config = dict(
    n_kv_head=5,
    norm='rmsnorm',
    norm_place='pre',
    init_std_qkv=0.0282,
    beta1=0.95,
    final_lr_fraction=0.0,
)
Each number is 128 + 32 x the weight over its row's rms, rounded and kept within 0 to 255. Layers, rows and columns count from 0. The size above them is the row's rms in percent of the matrix's.

# layer 5 attention value, 320x320, rms 0.0838, rows 198-240, columns 240-319
size [ 90  89  94  97  91  93  91  93  99  97  91  93  94  94  96  87  85  87  93  90  90  93  95  89  93  94  94  86  96  96  95  90  90  92  92  90  95  98  96  98  97  92  95]
[[156 121 184 106 100 122 135 166 117 132 119 142 142 100 131 103 122 102 108 118 155 152 135 141 137  58 160 123  76 108 124 147  97 150 130  81  97 131 121 169 161 118 150 112 174 170 161  97 124 225 178 108 118 144 114 166 105 208 112  90 107 136 147 113  63 163 102  81  82 115 130  94 121 145 157 119 198 135 144 114]
 [115 150 163 114  79  98 116  80 119  92  86 118 141 114 116  98 153  89  97 176  83  94 104 133  98  86 176 110 188 118 119  87  81 144 120 149 109 128 147 140  45 136 166 127 123  96 147 180  78 149  96 164 133 115 127 137  83  82 204 142 165  65  90 106  85 134 156  91  70 117 185 129 140 111 121 138 163  97 110 127]
 [142 132 193  95 153 151 132 115 159 121 167  74 106 111  88  85  70 106 139 190 148 171 127 133 152 159 147 128 165  94 117 146 107 106  63 195  90 186 163 124  73 111 157 112 135 128 146 123 125 172 165 156  72  90 118 140 123 178 150 175 128  94 111 144 187 122 134 113 148 118 177 120 145  91 129 121 143  65 121 158]
 [116 181 117 120 107 131 145 111 164 165 109 122 135 139 158 138 142  69 138 140 108 103 113 180  81 181 126 173  99 140 123 147  93 182  86  90  94 123 119 191 173 152 131 153 144 111 129 159  89 104 185 144 163 156  80  76  67  72  81  77 142 157  77 169 123 173 134 179 146 124  91 143 145 189 180 196 105 182 205 143]
 [ 98 160 155 127 138 147  74 141 183 152 176  96 140 109 104 141  79 169 114 106 119 129 132 119 150 178 167 140 148  98 115 117  95 101 128 107 166 123 164 141 103 168 115 127 140 137 122 127 111 139  70  98  99 129 102 105 189 119  82 136 120 108 146 123 147 115 173 123 114 121 181  87 108 173 150 125 143  91  77 129]
 [118  94 136 108 186  89 112 138 156 139 176  34 140 142 163 164 142 118 164 143 147 164 130 122 112 120 117 127  83 156 153 158 215  98 141 106 158 105 135 151 151 152 153 128 156  91 144  96 146 169 153 100  91  93 135 167 182 111 120 104 169 131 163  81 132  88 118 152 147 109 124 121 148  94 157 152 141 131 114 179]
 [161  87  96 159 125 132  71 132 123 116 134 134 135 106 154 140 121 173 144 158  38 134 171  88 105 105 126 109 133 106 138 121 165 104 137 155 109 127 105 113 113 122 141 113 170 120 150 180  97 192 143  58 206  74 131 115 171  81  91 133 139 141  98 130 136  71  95 173 130 125 131 111 166  89 124 106  72 130 137 153]
 [135 196 216  89 158 108 150 122 135 121 192 127 132 149 123 100 114 104 134 146 156 143 174 129 157 162 154 100 128 154 156  51 119 133 149  63 158 168 133  68 124 108 106  80  85 120  92 131  96  98 107 142 151 135  74 153  14 180 138 147 184 148 138  76 145 193 165 136 175  92 163 156 114  83 165  95 170 163 130 117]
 [110 113 123 147 127 122  44 106 155 116 165 160 140 126 159 172 139  99 142 137 109 206 147  95 145 130 138 124  85 101 148 123 134 145 168  62 172 133 118 112  84 128 153 117 163 127 118 183  92 170 147 111 149 140 151 190 162 116 165 138 145 117 107 167 142 166 183 137  46 112 117  68 124  72 144 123 161  85 107  78]
 [131  88 224  94 147 158 122 144 138 184  83  82 134 144  91  95 122  99 101 111 125 111 136  96 168 116 155 163 112 118 139 120 130 119 190 134 138 106 142 157 127 159 115 145 125  97  87 119 150 141 156 164 105 141 113 133 166 153 157 131 102 148 120 122 161 158 115 106 179 153 105 115 185 100 133  86 141 112 126 120]
 [137 124 130  98  67 131 160 162 162 116 132 113 127 141 113 143 129  85 145 142 151 103  61 137  78 125 127 129 176 109 123 117 176 118 114 108 167 163 119 176  90 130 146 119  88 142 135 129 124 132 134 111 167  81 126  86 132 130 166 117  90 142 173 127 115 138 125 138 178 144 174 140  87 133 142 147 115 140 202 117]
 [124  91 137 203 126 167 114 131  93 166 141 115 112 111 116 107 114  70 122 161 148 216 104 145 131  89  97 167 127 141  85 112 106 129 148 137 128 157  98 140 165 160 132 162 179  96 130 166 107 109 163 153 162 137 121  98 136 133 187  64 112  90 130 102 116 168 122 158 100 106  95 141 144  79 106  86 127 181  91  89]
 [130  75  93  97  65 120 144 170 189 182 117 131 179 140 118  88  71  88  79 188 133 123 122 142 159 154  82 126 184 107 131 115 138 129 135  74 130  85 136 158 167 101 106 102 149  92 170  98 133 123 174 106 132 150 107 122  97 136 150 168 199  75 116 167 192 139 196 110 197 122 141 120 122 119 119 102 147 166 103 141]
 [141 131 100 163  92 125  74  99 128 119 157 144 152 126 111 130  97  84 162 113 127 134 135  72 127 134 113  96 132 145 128 118  95 143  90  58 120 157 109 123 161 148 112 100 132 159 145 104 158  73 115 152 179 168 197  96 148 124 123 129 149  74 159 132 184 192 124  73 128  80 165 136 140 106  89 162 112 155 113 154]
 [125  77 138 151 231 136 135 155 130 139 193 113 123 142 109 145 152 109 121 140 135 143 112 148  84 156 151 184 125 134 146  71  95 183 112 129 143  48  97 155  50 121 125 150 130 136 165  83 100 160 124 155 104 145 155 137 129 132  89  93 121  95  87 138 125 177 110 126 155 127 164 143 159 168 105 164  65  99 160 130]
 [164 142 175 154 146 127 131 122 108 130  90 136 131 123 195 122 123 141 225 132 158  71 101  96  87  87 177 167 136 110 119  43 126 122 158  94 126 116 145 171 131 111 158  97  70 123  62 172 132 103 161 142 151 173  72  93  92 145 211 155 135  97  62 146 142  83 206 122 110 127 139  97 141 106 166  97 129  91 209  97]
 [123 137 147 126 132 106 107 198  75 110 145 127 132 153 136 174 145  68 101  90 116  89 180 147 204  80 113 129 114 126 119 127 158 140  95 158 134 103 121 167  90 116 173 132 117 107  50 146 155 130 150 110 104 104 151  86 158 111  77  83 103 118 154 147 101 115  91 112 144 132 101 169 132 146 130 152 163 108 123  72]
 [167 165 125 145 116  99 108 170 190  99 119 188 130 131  92 139  63 146 177 123 170 186 105 173 157  80 134 177 118 173 159 112  78 196 158 179 129 156 179 139 105  79 158 138 157 133 109 140 172 101 110  55 186 135 171 164 101 137 158  88 140 145 105  80 161 126 133 150 105 138 150 149  99 113 156  92 152 146 143 183]
 [128 139 121 145 125 123 148 175 111 169  50 117  77 153 135 155  95 116 113 175 186 124 116 191 124 124  92 181  75 160 110 125 123  61 163 169 117 126 109  96 174 140  76 117 161 120 131  85 167 129 146 145 145 122 103  98 200 135 187 114 146 149 156 121 115 171 121  75 116 130 155 123 130 138 115 133 183 190 120 142]
 [143 112 114 148 169 114 103 113 122 103 154 144  73 159  70 103 123 151  85 157 110 136 107 114 142 109 148 104 129  50 147 167 116 198 151 144  87 148 132 178 140 173 146 124 135  91 121 130 112 133 154  61 117 140 143  61 103 143 185  90 106 124 126  83 137 138 103 117 106 121 116  62 135 132 106 136  88  78 123 153]
 [124 145 135  62 137 122 126 106 156 161 123 108 115  97 158 129 114 111 108 122 131 134  96 139 139  90 101 155 140 135  90  70 145 167  80 100 107 138 123 116  87 173 164 141  48 163 111  85 100 110 110 170 164  47 128 150  66 145 146  90 159  68 179  99 111 144 130  89  71  76  96 100 110 175 106 105 124 130  47 152]
 [124 151 105 127 186  85 160 140 171 121 119 159 141  99  71 155 155 121 143 119  88 142  82 124 130  92 198  86 150 102 114 108 146 193 131 143 129 117 140 160 115 188 126 134 111  94 167 106 144 212 157 164 146  63 150 160  94 126 109 146 146 128 172 156 121  95 130 137 152  79 125 111 162  91 117  86 193  79  87 155]
 [108 122 117 140 124 115 117  89 162 162 114 183  61 133  55  99 200 136 186 157 134 171 189 153 185 119  94  99 122 160 171 179 119  70 116 150 137 132 104 170 106 114 108  80  84 126 171 170  94 147 122 122 134 189 112 186 149 202 165 169 127 161 121 123 156 166 131 217 114 135  84 130  75 176 205 109  86 156 128 116]
 [ 58 145 142 140 160 132 174 173 108 145 118  92 117 121 199 125 206 102  98 121 127 134  97  86 130 134 139 155 150 104 144  80  95 104 163  80 137 158  93 144  44 105 124  77 102 104 169  73  85  70 117  93 161 101 113 194 161 140  87 189 171 142 152 170 102 120  97  99 108 127 129 119 118  99 124  78 108  78 133  58]
 [107  64 150  87 161 148 136  98 156 118 119 112 124  95 146 126 109  54 113 118 115 162  91 100 112  50 145 156 161 130 123 178 160 130 182 137 134 170  89  86  96 177 100  72  29 159  87 131 120  65 136 123 134 143 130 123  95 129  42 133 108 154 118 109 108 106  75 162 135  92  94 125 131 161 129 130 190 125 166 119]
 [133 166 159 117 131 157  78 130 132  65 142 137 134  99 124 132 104 113 143 143 118 112 100 156 128 139 120 119 130  61 117 101 109 140 158 107 133 100 102 114 135 142 152 119 130 125 151 115 114 170 119 149  95  52 128 182  69  54 200 125 116  87 135 101 125  92 191 111 130 154  97 129 189 113 105  89 117 127 139 128]
 [ 76  49  78 132  90 144 167 105 169 119 116 172  70  56 115  87 145 120 181  34 114 158 107 125 123 138 179 175 103 156 111 128  88  82 111  93 123 123 140 108 130 147 131  96  52 122 147 149  81 114 101 133 118 123  64 147 149 122 150  87 121 116 192 160 126 157 135 112 110 195 175 110 132 163 157 163 127 108 160  85]
 [ 77  85 145  87 143 126  68 134  84 105 173 124 107 134  99 130 124 143 115 103 118 159 138 155 122  92 112 130 130 217 133 170 103 120 128 111  97  79 189 112  68 140  94 124  97 150  80 194 111 106 109 149 134 106 226 138 131 164 150 116 149 114 117 132 132 145 104 111  97 130 154 118 198 105  98 119 103  96 120 131]
 [124 135 176  67  61 107 135 157  82  94 169 130  86 123  76  71 136 166 186 126 168 158 151  60  73 140 174 172  70  82 122 111 170 124  79 111 136 108 131 102 152  77 177 207 120  91 117  90 136  73 160 126 148 131 123 120 127 122 147 109 158 184 150 148 147 112 194 157 104 107 113 187  94 192 117 154 142 103 136  94]
 [ 88  82 123 106 108 128 158 144 137 103 173 119 168  94 170 164 140  79 135 151 167 134 121 110  91  97  93 139 173 117 119 160 125 148 150 116 160 125 138 159 159 120 183 130  96 101 130  67 124  87 100 155 102 103  92 122 177 161 130 147  97 129 118  97 130  98 116 113 196 121 135  93 105 101 116  84  99 153 115 154]
 [ 96 111 144 186 153 127 119 146 105 155 202  80 139 176 110 141 116 155 138  97 162 128 103 131 143  75 130 136 147 139  96 136  78  98 139 173 116 143  97 146 137 128 139  67 156 152 106  83 161 121 124 126 182 168  93 119 149  96 110  66 160  89 152 114 175 138 123 111 130  95  94 103 124 106 117  70 178 113 152 104]
 [103 129 110 150  98 178 134 121 130 187 109 155 111 130 104 112 154 123 133  83  11 117 102  95  80 105 157 150 181 119  98 123  96 176 139 145 135 106  91  92 172 157 120 128 138 130 161 123 141 125 134 127 107 129 129 158 140 191 166 159 123  76  73 133 165 130 182 114  86 213 101 187 119 131 134 115  94  98 152 106]
 [122 167 148 141 144 106 110 193 133 153  94 153  91 119  81  60 122 127  80 176 114 161 147  88 123 104 200 114 127 102 129 112  90  93 141 126 167 103  95  92 197 106 142 124 184 114 110  93 139 115  93 130  88 145 148 185 112 165 170 152 100 140 104 109 167 182 124 109 136  88 107 130  80 128 104 166 138  99 169 158]
 [ 95 105  56 129 116 184 126 125 137 117 126 126 133 125 124 113 145 161 132 167  77  60 143 105 107 175  88 138 168 154 197 154 101 111 147 164 148 158 154  76 119 122  87 127 105 112 101 111 164 118 105 160 138 166 175 169 123 135  92 107 175 137 148 111 175 189  96  47 129 112  57  95 154 122 144 131  89 121 122 169]
 [128 126  69 100 108 148 133 164  84 143 205 148 106 129  55 175 123 138  85 151 112 148 110 164  70 120 102 126 122 100 115 106  98 126 152 145 178 154 131 147 124 138 121 127 111 125 154 216 149 152 124 136  50 113 144  99 157 140 135  74 115 134 135 120 109 157  94 136 146 183 191  82 177 188 130 113 144 139 177 110]
 [161 116 150 178 123 153  89 105  81 134 156 113 154 142 114 139 138 138 145 149  60 130 138 131 125  68 112 153 134 166 113 103 141 133  73 102 112 115 131 220 141 103  68  90 115 138 125 131 172 141 136 142  50 123 101 116  37 176  87 125 178 104 148 132 168 150 123  82 101 154 149 159 148 127 169  82 112 137 133 116]
 [ 85 156 125  99 134 124 116 133 155 162 104 136 186 104 121 107 129  95 141  93 130 187 151 119 161  88 145 132 123 150 160 124 155 112 107  94 157 143 171 116  66 188 112 148 137 105 123 160 121 190 104 125 120 149 113 126 148 134 102 114 140 103 136 135  87 115 116 143 123 109  72 132 113 128 119 182 144 139 140 112]
 [158 150 139 110  24  80 135 116 102 145 160 106 151 103 136 127 180 127 152 150 156  98 132 139 115  49  79 119 201 136 115 142 116 183 132 108 146 140 121 116 111 188 112 140 114  99 161 114 131 111 141 145 104 136 143 162 166 172 142 158 159 163 151 134 197 186 129 152 145 117 132 161 104 133 127 115 110 117 155 162]
 [133 117 123  78 108 167  93 144  62 115 110 116 155 141 126 118  96  86 145 110  71 186 153 125 120 153 128 141 146 145  96 201 107 140 138 185 100 146 125 107 180  69 156 109 135 194 137  95 131 151  79 124 190 137 129 149 181 110 105 147  89 101 144 124 155 128 146 110 148 112 138 112  96 120 175  80 119 115 130 143]
 [158 166 159 114  76 112  88 174 159 136 116  75 166 140 137 133 115 146 123 130 146 153 141 113 109 143 129  61 134  97 157 140 103 107 128 191 125  81 160 110 177 151 145 129 103 127 163 143 168 104 114 126 165 138 122 144 180 119 129 117 161  79 135 140 136 132 142 113 115 164 123  78 167 115 111 143 120 128  82  71]
 [ 59 120 138 160 126 120 167 178 148 164 117 132 184 117 157 181 176 107  90  57 139 134 128 155 136 192 125 164 164 108 110 120  64 122 145  83  80 143 163 106  31 161 123 139  98 103  82  96  69 175 104 102 119 152 115 102 100 139 104 124 121  62 123 134  96 183 172 160  82 121 122 175 158 105 110 152 111 104 142 158]
 [153 153 171 152  67  68 151 137 171 148 129 100 139 147  95 158 134 187 102 143 135  51 178 151 127 169 117 145  98 137 151 165 140 158 141 134  80 100  75 112 163 119 110 176 120 159  88 191 141 109 171 126 122 158 142 139 123 138 145 154 131  97 180  96 172 158 130  87 189 104  87 120 171 164 170 111 174 120  90  67]
 [147  91 123 170 172 113 125 133 118 122 145 151 186 109 130 101  95 123 149  81 134  86 146 106 123  47  84 119 193 100 156 151 122 111  55 149 143 156 122  90 131 175 132 116 121  97 147 142  82 146 161 135 177  67 118  85 111  79 102 122 154  89 113 115 162 132 114 168  92 157 104 120  72 163  92 153 138  83 138 157]]
# layer 5 attention output (transposed), 320x320, rms 0.0747, rows 198-239, columns 240-319
size [ 94  94  93  98  90  99  91  95  94  95  91  92  93  91  93  89  91  93  94  91  93  99  95  94  97  94  97  91  95  96  94  90  93  95  97  91  98  99  96 102  96  94]
[[151 123  56 150 152 123 126 122 148 128 127 205 131 111 117  77  65 105  85 136 127 108 126  95 154  88  72  90 218 128 157  90 180  84 133 110 141  65 120 101 115  94  83 137 138 140 129 177  98 119 183  51  86 121 146  94  74 122 139  88 112 148 131 156 209  95  73 141 128 106  70 142 117 169 112 117  82 135  81 199]
 [ 93 176  76 153 135 109 134 170 148 121 113 114  93 137 153 162  78 164  94  44 101 150 145  43 158 164  81 134 122 118 137 138  71 124 147 129 152 104 146  93 143 123 125  97 129 143 122 144 161  89 156 139 112 130 111 109 124 107  67 199 107 108 150 137 156 141  86 119 156 165 128 100  93 204 138 182 123 125 143  46]
 [134 162 163 156 141 163 100 129 119 119 101 136 138 150 103 143  92 134  99 122 120 100 168 108 131 135 132  87 156  95 169 123 146 136 135  88 119  80 116 175  78 155 105 123 146 111 185 142 142 140  56  66 165 176 150  84 119  90  99 109 163 127 107  83 147 143 162 155 127 153 141  82 130 124 139 116 156 159 120 114]
 [129  74  84  79 204 108 107  92 125 113 127 163 129 172 118 153 140 146 148 165 141 137  99 167 152 106 112 146 125 158 140 140 113 128 159 169 149 153 149 116  88 197 147  97  87 160  84 111 117 173 102 125 112 102 139 130 188 113 105  83  90 102  96 147 127 123 155 104 159 179 127  87 227 142 124  99 133 126 100 118]
 [127  78 133 134 135 122  90 144 144 155  73 164 117 108 117  62 110 139 143 114 116 146 143 120  99 134 119 109 112 168 133 160  69 172  88 104  88 139 112 130 175 139 102  74  89 135 123 119 188 121 140 192 113 124 164 170 119 164 177 108  88 138  56 153 137 124 103 111 139 137 148 117 124 118  82 129 114  95 120 128]
 [153 122 124 164 122  76 156 132 127 123 133 128 124 176  87 139 182 126 102 146 131 103 111 144 149 181 173  85 158 165 171 163 149  90 185 148 126 111 137  95 137 121 109 121 118 124 122  99  89 147 127 104 127 125 130  97 144 161 103 105 152 165 142 116 108 153 193 153 137 135  78 105  79 124 127  74 152 152 135 139]
 [136 146 140  91 121 160 134 119 137 157 119 126 158 128 144 137 149 101 120 150 151 152  62 193 151 153 122 108  84 152 132  88  80 153 138  57 172  56 171 115 143 223 134 109 120 148 132 152 100 121 170 122 166 165 156 163 127 164 141 128  75 121  83 145 149 158 163 121 165  78 107 143  65 217 132 120 162  78 107 186]
 [146  35  87 139 179 173 116  85  78 168 105 206 107  76  81 171 121 162  66 154 111  87 111  91 130 135 123 145 144 136 125 124  87 110 126 173  77  71  92 154 115 131 147 124 139 130 112 134 123 122 128 161 138 104  86 128 171 114 100 113  61 100 131 148 152 109 143 135 128 159 141 118 169 122 124 158 124 163 130 137]
 [153  89 119 139 140 174 170 129 113 129 159 136 123 111 123  53 119 103 169  81 129  74 125 189 152 167 123 161 118 140 140 106 137 124 129 169 128 146 137 114 191 151  61 141 142 141 155 138  88  83 119 145 127  52  98 120 170 135 110 114 110  90 122 110 124 133 100 123 140 157 143 123 149 162 143 159  83 131 119 142]
 [136  86 179 133 151 151 153 131  92 163 132 123  90 155 171 112 113 168 176 152 149 178  84  86 143 108 115 119 173 110 110 147 159  58 102  94 156 148 100 105 138 125 124 114 115 126 152  69 131 157 158  99 105 110 132 176  75 158  79 133 190 160 171 157 120 167 147 156 109 102 149 112 177 117 117 162 104 149 120 102]
 [177 108 144 129 183 113 116 106  61 102 173  92 209 132 116 110 167 131 140 136  83 133 177 125 192 132  89  91 134  88 114 167 120 148 130 166 155 174 120 147 187 128 121 151 143 101 157 116 213  86  73 114 118  93 130  82 103  93 110 182 180 170 144 130 163 126 101 128 136 132 152  98 171 142 105 162 142 130 134 100]
 [116 185 144 111 112 132 109 113  99 116 151 145 152 167  79 102 168  74 107 170 130 123 146 159 125 145 154 142 143 111 123  98 147 118 142 105 119 154 109  78 113 122 133 144 125  51  90 135  80 107 117 154 133 169  97 129  83 154 150 137  99 153 158 108  99  92 139 111 150 152 103  95 105 155 142 116 163 107 204  96]
 [100 126 140 119 141 210  97 112 133 132 110 175 113 147 119 102 121  97 158 112 151  69 164 140 139  95 120 174  92 175 156  97 148 133 166 132 151 138  63  92 113 124 148 120 110 154 157  96 167 143  96 115 109 125 151 122 166 144 123  84 165 114 167 124 112 106 135 124  84 102 103  99 159 118 157 135 124 211 142 102]
 [110 115 156  48  99  99 109 138 181 147  87 127 122 150 141 101 156 109 113 115 118 169 187 157 165 127 137 141  93 137 131 139 148 169 145  99 104 107 138 145 112 142 145  99 142 134 120 113 146  78 120 124 114 128 138 142 117 128 163 117 109 136 187 123  94  95 158 139 116  97 122 120  71  94 152  63 150  92  59 149]
 [127 114 108 156 142 131  80 124 120 136  99 132 146 158 122  90  74  98 127 140 155 121 104  80 124 103  97 118  96 156  92 127 155  85 153 146 105 157 148 129 159 157 173 120  98 130 164 147 130 110  94  63 133 146 114 141 136  90 116 113 189 136 123 104  91  97 100 113 128 137 127 199 194 135 145 124 159 119 134 143]
 [145 129 125 167 146 148 117 120  83  78 175 121 116  86 135  95  94 148 140  74  94 191 195 125 119 175  47 120 143 161 146 130 114 133 122 132 218 111  71  50  43 153 110 133 168 147 105  97 153 148 153 171  93 122 141 140 191 147 151 127 172 129   0 116 133 126  99 150 121  84 161 156 114 177 141 163 127 128 142 125]
 [111  70 118 133 115 160 153  97 124 102  92  94 178 117 118 124 109 183 116 197  96 135  77 177 141 129 138  97 133 157 130 127  90  82 102 109 127 120 146 129 179 109 105 145 159  73 168 129 106 164 101 120 104 129  65 146 120 121 163 130  95 179 150 100 156 144 143 146 139 157 128  93 146 135 125 153 136 157  89 158]
 [102 139 107 149 120 185 164 109 102 103 144 106 155 163  75 156  88 140  84 110 142 103 131 122 177 138  79 122 121 106 100 110 143 102  79  91 179 136  87 134 136  75  97 167 133  98 104 128  77 159 175 192 137 163  28 159 240 101 113  64 139 117 136 127 119 140 146  92  51  74  83 113  84 112  77 173 129  90 185 121]
 [115 110 110 178  68 164 130 155  87 142 173 128 170 107 127 110 184 129 131 115  85 157 197 105  82 162 111 127 143 119 165 121 163 137 128  93 144 150  89 167 112 147 156  98 169 109 158 172  73 129 172 157 162 136  98 167  61 157  84 178 186 114 171 100  82 102  74 108 127  55  76 124 145 116 108  53 192 113  70 111]
 [138 140  91 130  87 169  82 153 172  82 148 144 177 152 149 138 111 165 125 166  91 108 150 187 111 114 190  83 174 163 136 135 124  43 120 208 143  84 119  80  70 137  47 124  82 155 133 138 117 136 154 147 129 123 135 162 107 103  77 173 173 127 123 140  95 146 110 116 159  95 142 159 118 176 127 126 107 125  89 119]
 [141 122 112 170 131 117 137 133 174 170  93 104 126 145 145 146 129  80 187 154 149 134 167 134  83 132 153 130 161  96 143 103  52  80 119  89 122 152 151 115 164 109 140 132 107 105 178 151 163 149 140 145 129 155 172 146 183  74 110 138 104 129 129  97 150 159  66 157 181 163 140 146 100  90 140 105 137 138 121 149]
 [136 113 132 137 123 162 129 139 121  87  91 118 118 202 154 152 163 162 125 140 134 158 143 136 144 102  99 160 157 137 139 141 112 171 202 115 126 136 176 176 158 110  85 145 133 155 117 138 124 125 164 148 113 168  72 144 128 104 126  91 129 123  74 177 124  78 111 102 142 166 151 114 101 194 122 125 114 174 179 143]
 [140  93  93 182 171 103 137 186 167 134 133 160 193 151 138  91 104 175 107 162  83  75  85 128  81 110 138 173  58  91  89 131 218 137 131 159 135 192 108  83 146 140 118 158 115 130 163 113  86  52 142 110 149 113 103  83 159  68 121 110  94 118 111 112 130  85 166 123 188  64 118 171 152  82 107 177  97 112  65 168]
 [169 141 127 100 103 195 110 115  68 143 101 111  83  99  98  96 127 122 144 197 137 167 134  77 141  79  99 104 138 111 164 148 126 141 100 178 110  83 166 114 182 199 140 107 130  89 106 155 163 146 119 133 121 142 119 101 105  93 164  54 139 128 164 198 123 119 126 132 186  94 126  86 145  79 126 186 124 117 134 179]
 [124 122 146 131 128  90 133  93  89 140 159 107 106 125 155 146  92 154 122 162 135 158 130  92 136 108 128 175 120 137 109 104  52 189 159 133 167 137 213 175 151 117 128 100 139  99 159 175  93 209 154 117 107  71 123 130 122 199 181  94 171 134 124 108 115 111 200 107 134  86 113 112 207 124 116 112 125 180 128 167]
 [ 92  98 144 128 108  72 109 105 148 171 106 138 133  93  94 170  89 143 128 173 104  94 173 142 106 135 119 151 177 111  67 180 125 144  89  83 121 130  80 138  93  64 113 140 115 156 105  87 126 101 146 106 118 192 109 131 172  73 154 134 117 162 160 134 124 113 180 130 116 150 135 123  96 150 111 119 128  89  56 129]
 [132 142 147 123 130 175  73 151 144 146 121 136 132 143 114 106  69 107 140 208 167 126 153 174 144 120 139 129 166 130  88 164 125 166 141 133  63 154  93 161  75 163  97 129 143 159 166 190 197 107 119 144 120 108 117 141 130  98  95 181 125 128 127 126 167 144 115 124 151 109 102 120 141  84 127 131 166 115 140 109]
 [122 138 103 144 133  97 136 122 123 146 113  94 126 112  81 151 110 142 147 126 197  47 153  99 149 102 122  93 160 121 130 119  91 148 144 108 149 112 103 112 136  75 152  89  62 121 118 135  95 103  59 138 140 124 104  67  86 117  98 110  91 155 141 151  94 153 165 133 121 124  61 120  80 103  99 122 141 191  49 176]
 [104 110 109 152 130 172 151 122 123  78 118 118 195 146 109 207 101 185  87 161 110 188 125 143 177 163  59  81 127 133 112 145 167  96  87 116 130 119 121 115  84 107 163 114 103 134 140  92 110  81 112  56 139  88 117  97 145 151 151 132  77 151 139 114 116 117 137 115  70 118  81 145  94  90 145 104 111 111 123 136]
 [168 114 147 124 146 101 124  78 100 183 113  95 115  98 177 139  99 138  70  94 120 125 139 101  94 145 182 130  90  74 124  70 122 108 110 143  77 134  70 130 118 189 107 105 112 227 101 179  56 121 152  90  91 147 150 133 135 148  71  96  97 163  29 133 146 111 100 179 123 193  86 192 173 176  91 183 158 110 156 149]
 [151 169 163 111 152 153 124  96 172 109 118 201 123 112 181  70 121  90  79 157 158 125 106 146 108 157 178 127 120 124 175 113 150 126 156 136 117  96 124  95 120  76 100 136 166 127  69 207 112 132  57 160 104 105 128 203  95 148 125 133 104 160 142 139 138 135 151  86  96 138 114 122 150 133 170 149 132 156  84 147]
 [155 154 141 161 127 124 146  71  77 106 155 154 103 154 168 112  54 128  88 110 158 113  85 163 122  88 117 156  87 158 137  27 117 152  72 109 141 147 145 169 117  92 195  73 107 133  85  38 109 104 128 158 141 121 115 142 110 157  85 113 136 138 128 114 129 158 111  74 136 129  84 107  95 106 114 175 163 124  81 107]
 [ 83  89 137 109  97 113 128 138 105 161 146 161 159 110 183 132  97 123  99 105 122 113 134 143 146 136 121 136 117  83 120 126 165 110 119  94  54 147 171 151  18 146 133 176 107  61 150 140 135 143 182 115  88  72 163 149 158 131 177 108 137 115 116 177 151 100  90  94 129 150 127  79 183 134 182 105  93 164 156 121]
 [107 203 151 134 108  95  83 100 127 130 121 187 182 146 116 144 153 129  39 154 146 196 149 153 128 140 132 100 134  85 103  68 114  82 144  94 119 150 128 211 138 128 133  90 136 107 138  99 127 105  95  76 166 158  81 136  92 154 156 148 106 132  96 155 102 111 101 195  87 132 114 151 114  94 133 150 186 124 133  66]
 [128 126 123 164 115 145 155 135 122 136 144 101  90 109 150  27 129 159 121 143 123  76 157 145 164 159 113 146  52  92 161 104 106 141 121  66 129 116 100 153 171 163 166 112 111 124  90 121 148  91 138 138 109 135 139 163 104 101  95 219 112 138  71  99 114 113 128 102 168  96  97 172 131 163  70 176  92 125 117 127]
 [ 73 131 136 108  46 167 118 123 183 143 133 151 122 106 169  86 109  75 166 107 137 121 114  66 141 125  84 155 147 112 114 137 119 142 138 138 170  65 108  96 149 123 161 169 100  71 101  77  99 127 113 111 131 105  94 155 129 172 135 113  88 116 128 161  93 133 141  59 144 129 113 128  89 146 100 110 109 132 140 112]
 [114  76 129 119 126 145 119 102  84 138 105 117  67 117 102 150 165 105  96 161 149 128 117 151 114 136 132 112 173 116 114 100  34 152 177 118  99 150 117  65 154  77 126 113  96 123 143  93 178  82 219 165 116 103 116 124  65  58 122 124 156 109 135 124 187 176 110 115 125 117 132 106 150 104 148  90 141 111  64 159]
 [127 121 126 119 107 184 105 115  82 120 162 144 108 158 117 102 123 129 148  81 144 150 143  44 171 165  89 206 102 121 147 173 133 115 115 117 121 145 132  92 138 106 177 107 177 139 154 148  99 123 133 111 151 109  96 103 179  70  82 136 120  64 148 100  71 214  85  60 163 234 152 108 173 154 109  96 162  71  85 139]
 [137 108 179  87 135  87 118 114 146 150 139  70 149 105 117  78 192 122 122 146 126 170  92  98 147  77 112 137  85 141 132 181 150 123 143 105 134 129 113 102 129 141 109 142 143  94 127 136 138 106 144  89  84 121 122  66 100 174 147 113 154 129  99 126 121 169 154 144 136 170 161 100 105 115 106 164 113  78  91 125]
 [ 90 175 107 111 179 139 103  33  80 129 129 218 162 140  99  88 136 167 177  88  95 129 127 119 128 120 124 103 143 161 110 116 142  91 123 104 142 178 155 137  90  75 161 127 142 237  75 140 193 112  78  82 107 190 131 155  82 121 192 121 124 129 172 121 135 144 144 164 135 126 182 128  53  59 114 134  93 123 178 130]
 [129 129 112  90  93  56 116 148 172 102 148 148 116 143 105 103 133 119 159 219 116 129  66 143 118 171 110 102 138 160  95 134 158 151 136 122 141 121  78 148 133 123 121 154 126 145 143 179 188 159 151  91 111 114  94  88  96 138 123 117 146 130  98 124 126 156 128 142 102 140 139  55  91 126  96 111 104 119 168 108]
 [127 140 102 187 183 176 173 158 152 119 187  99  60 110 138 126 127 100 105 190 151  91 141 138 127 134  88 144 111 161 119 105  72  82 146 118 110 146 144 161  85 130 126 120 167 118 144 113 125  89 176 115 125  76 155 102 152 111 155 155 104 174 141 103 103  87  64 120 103 131 120 128 148  83 108 151  46 134 158 128]]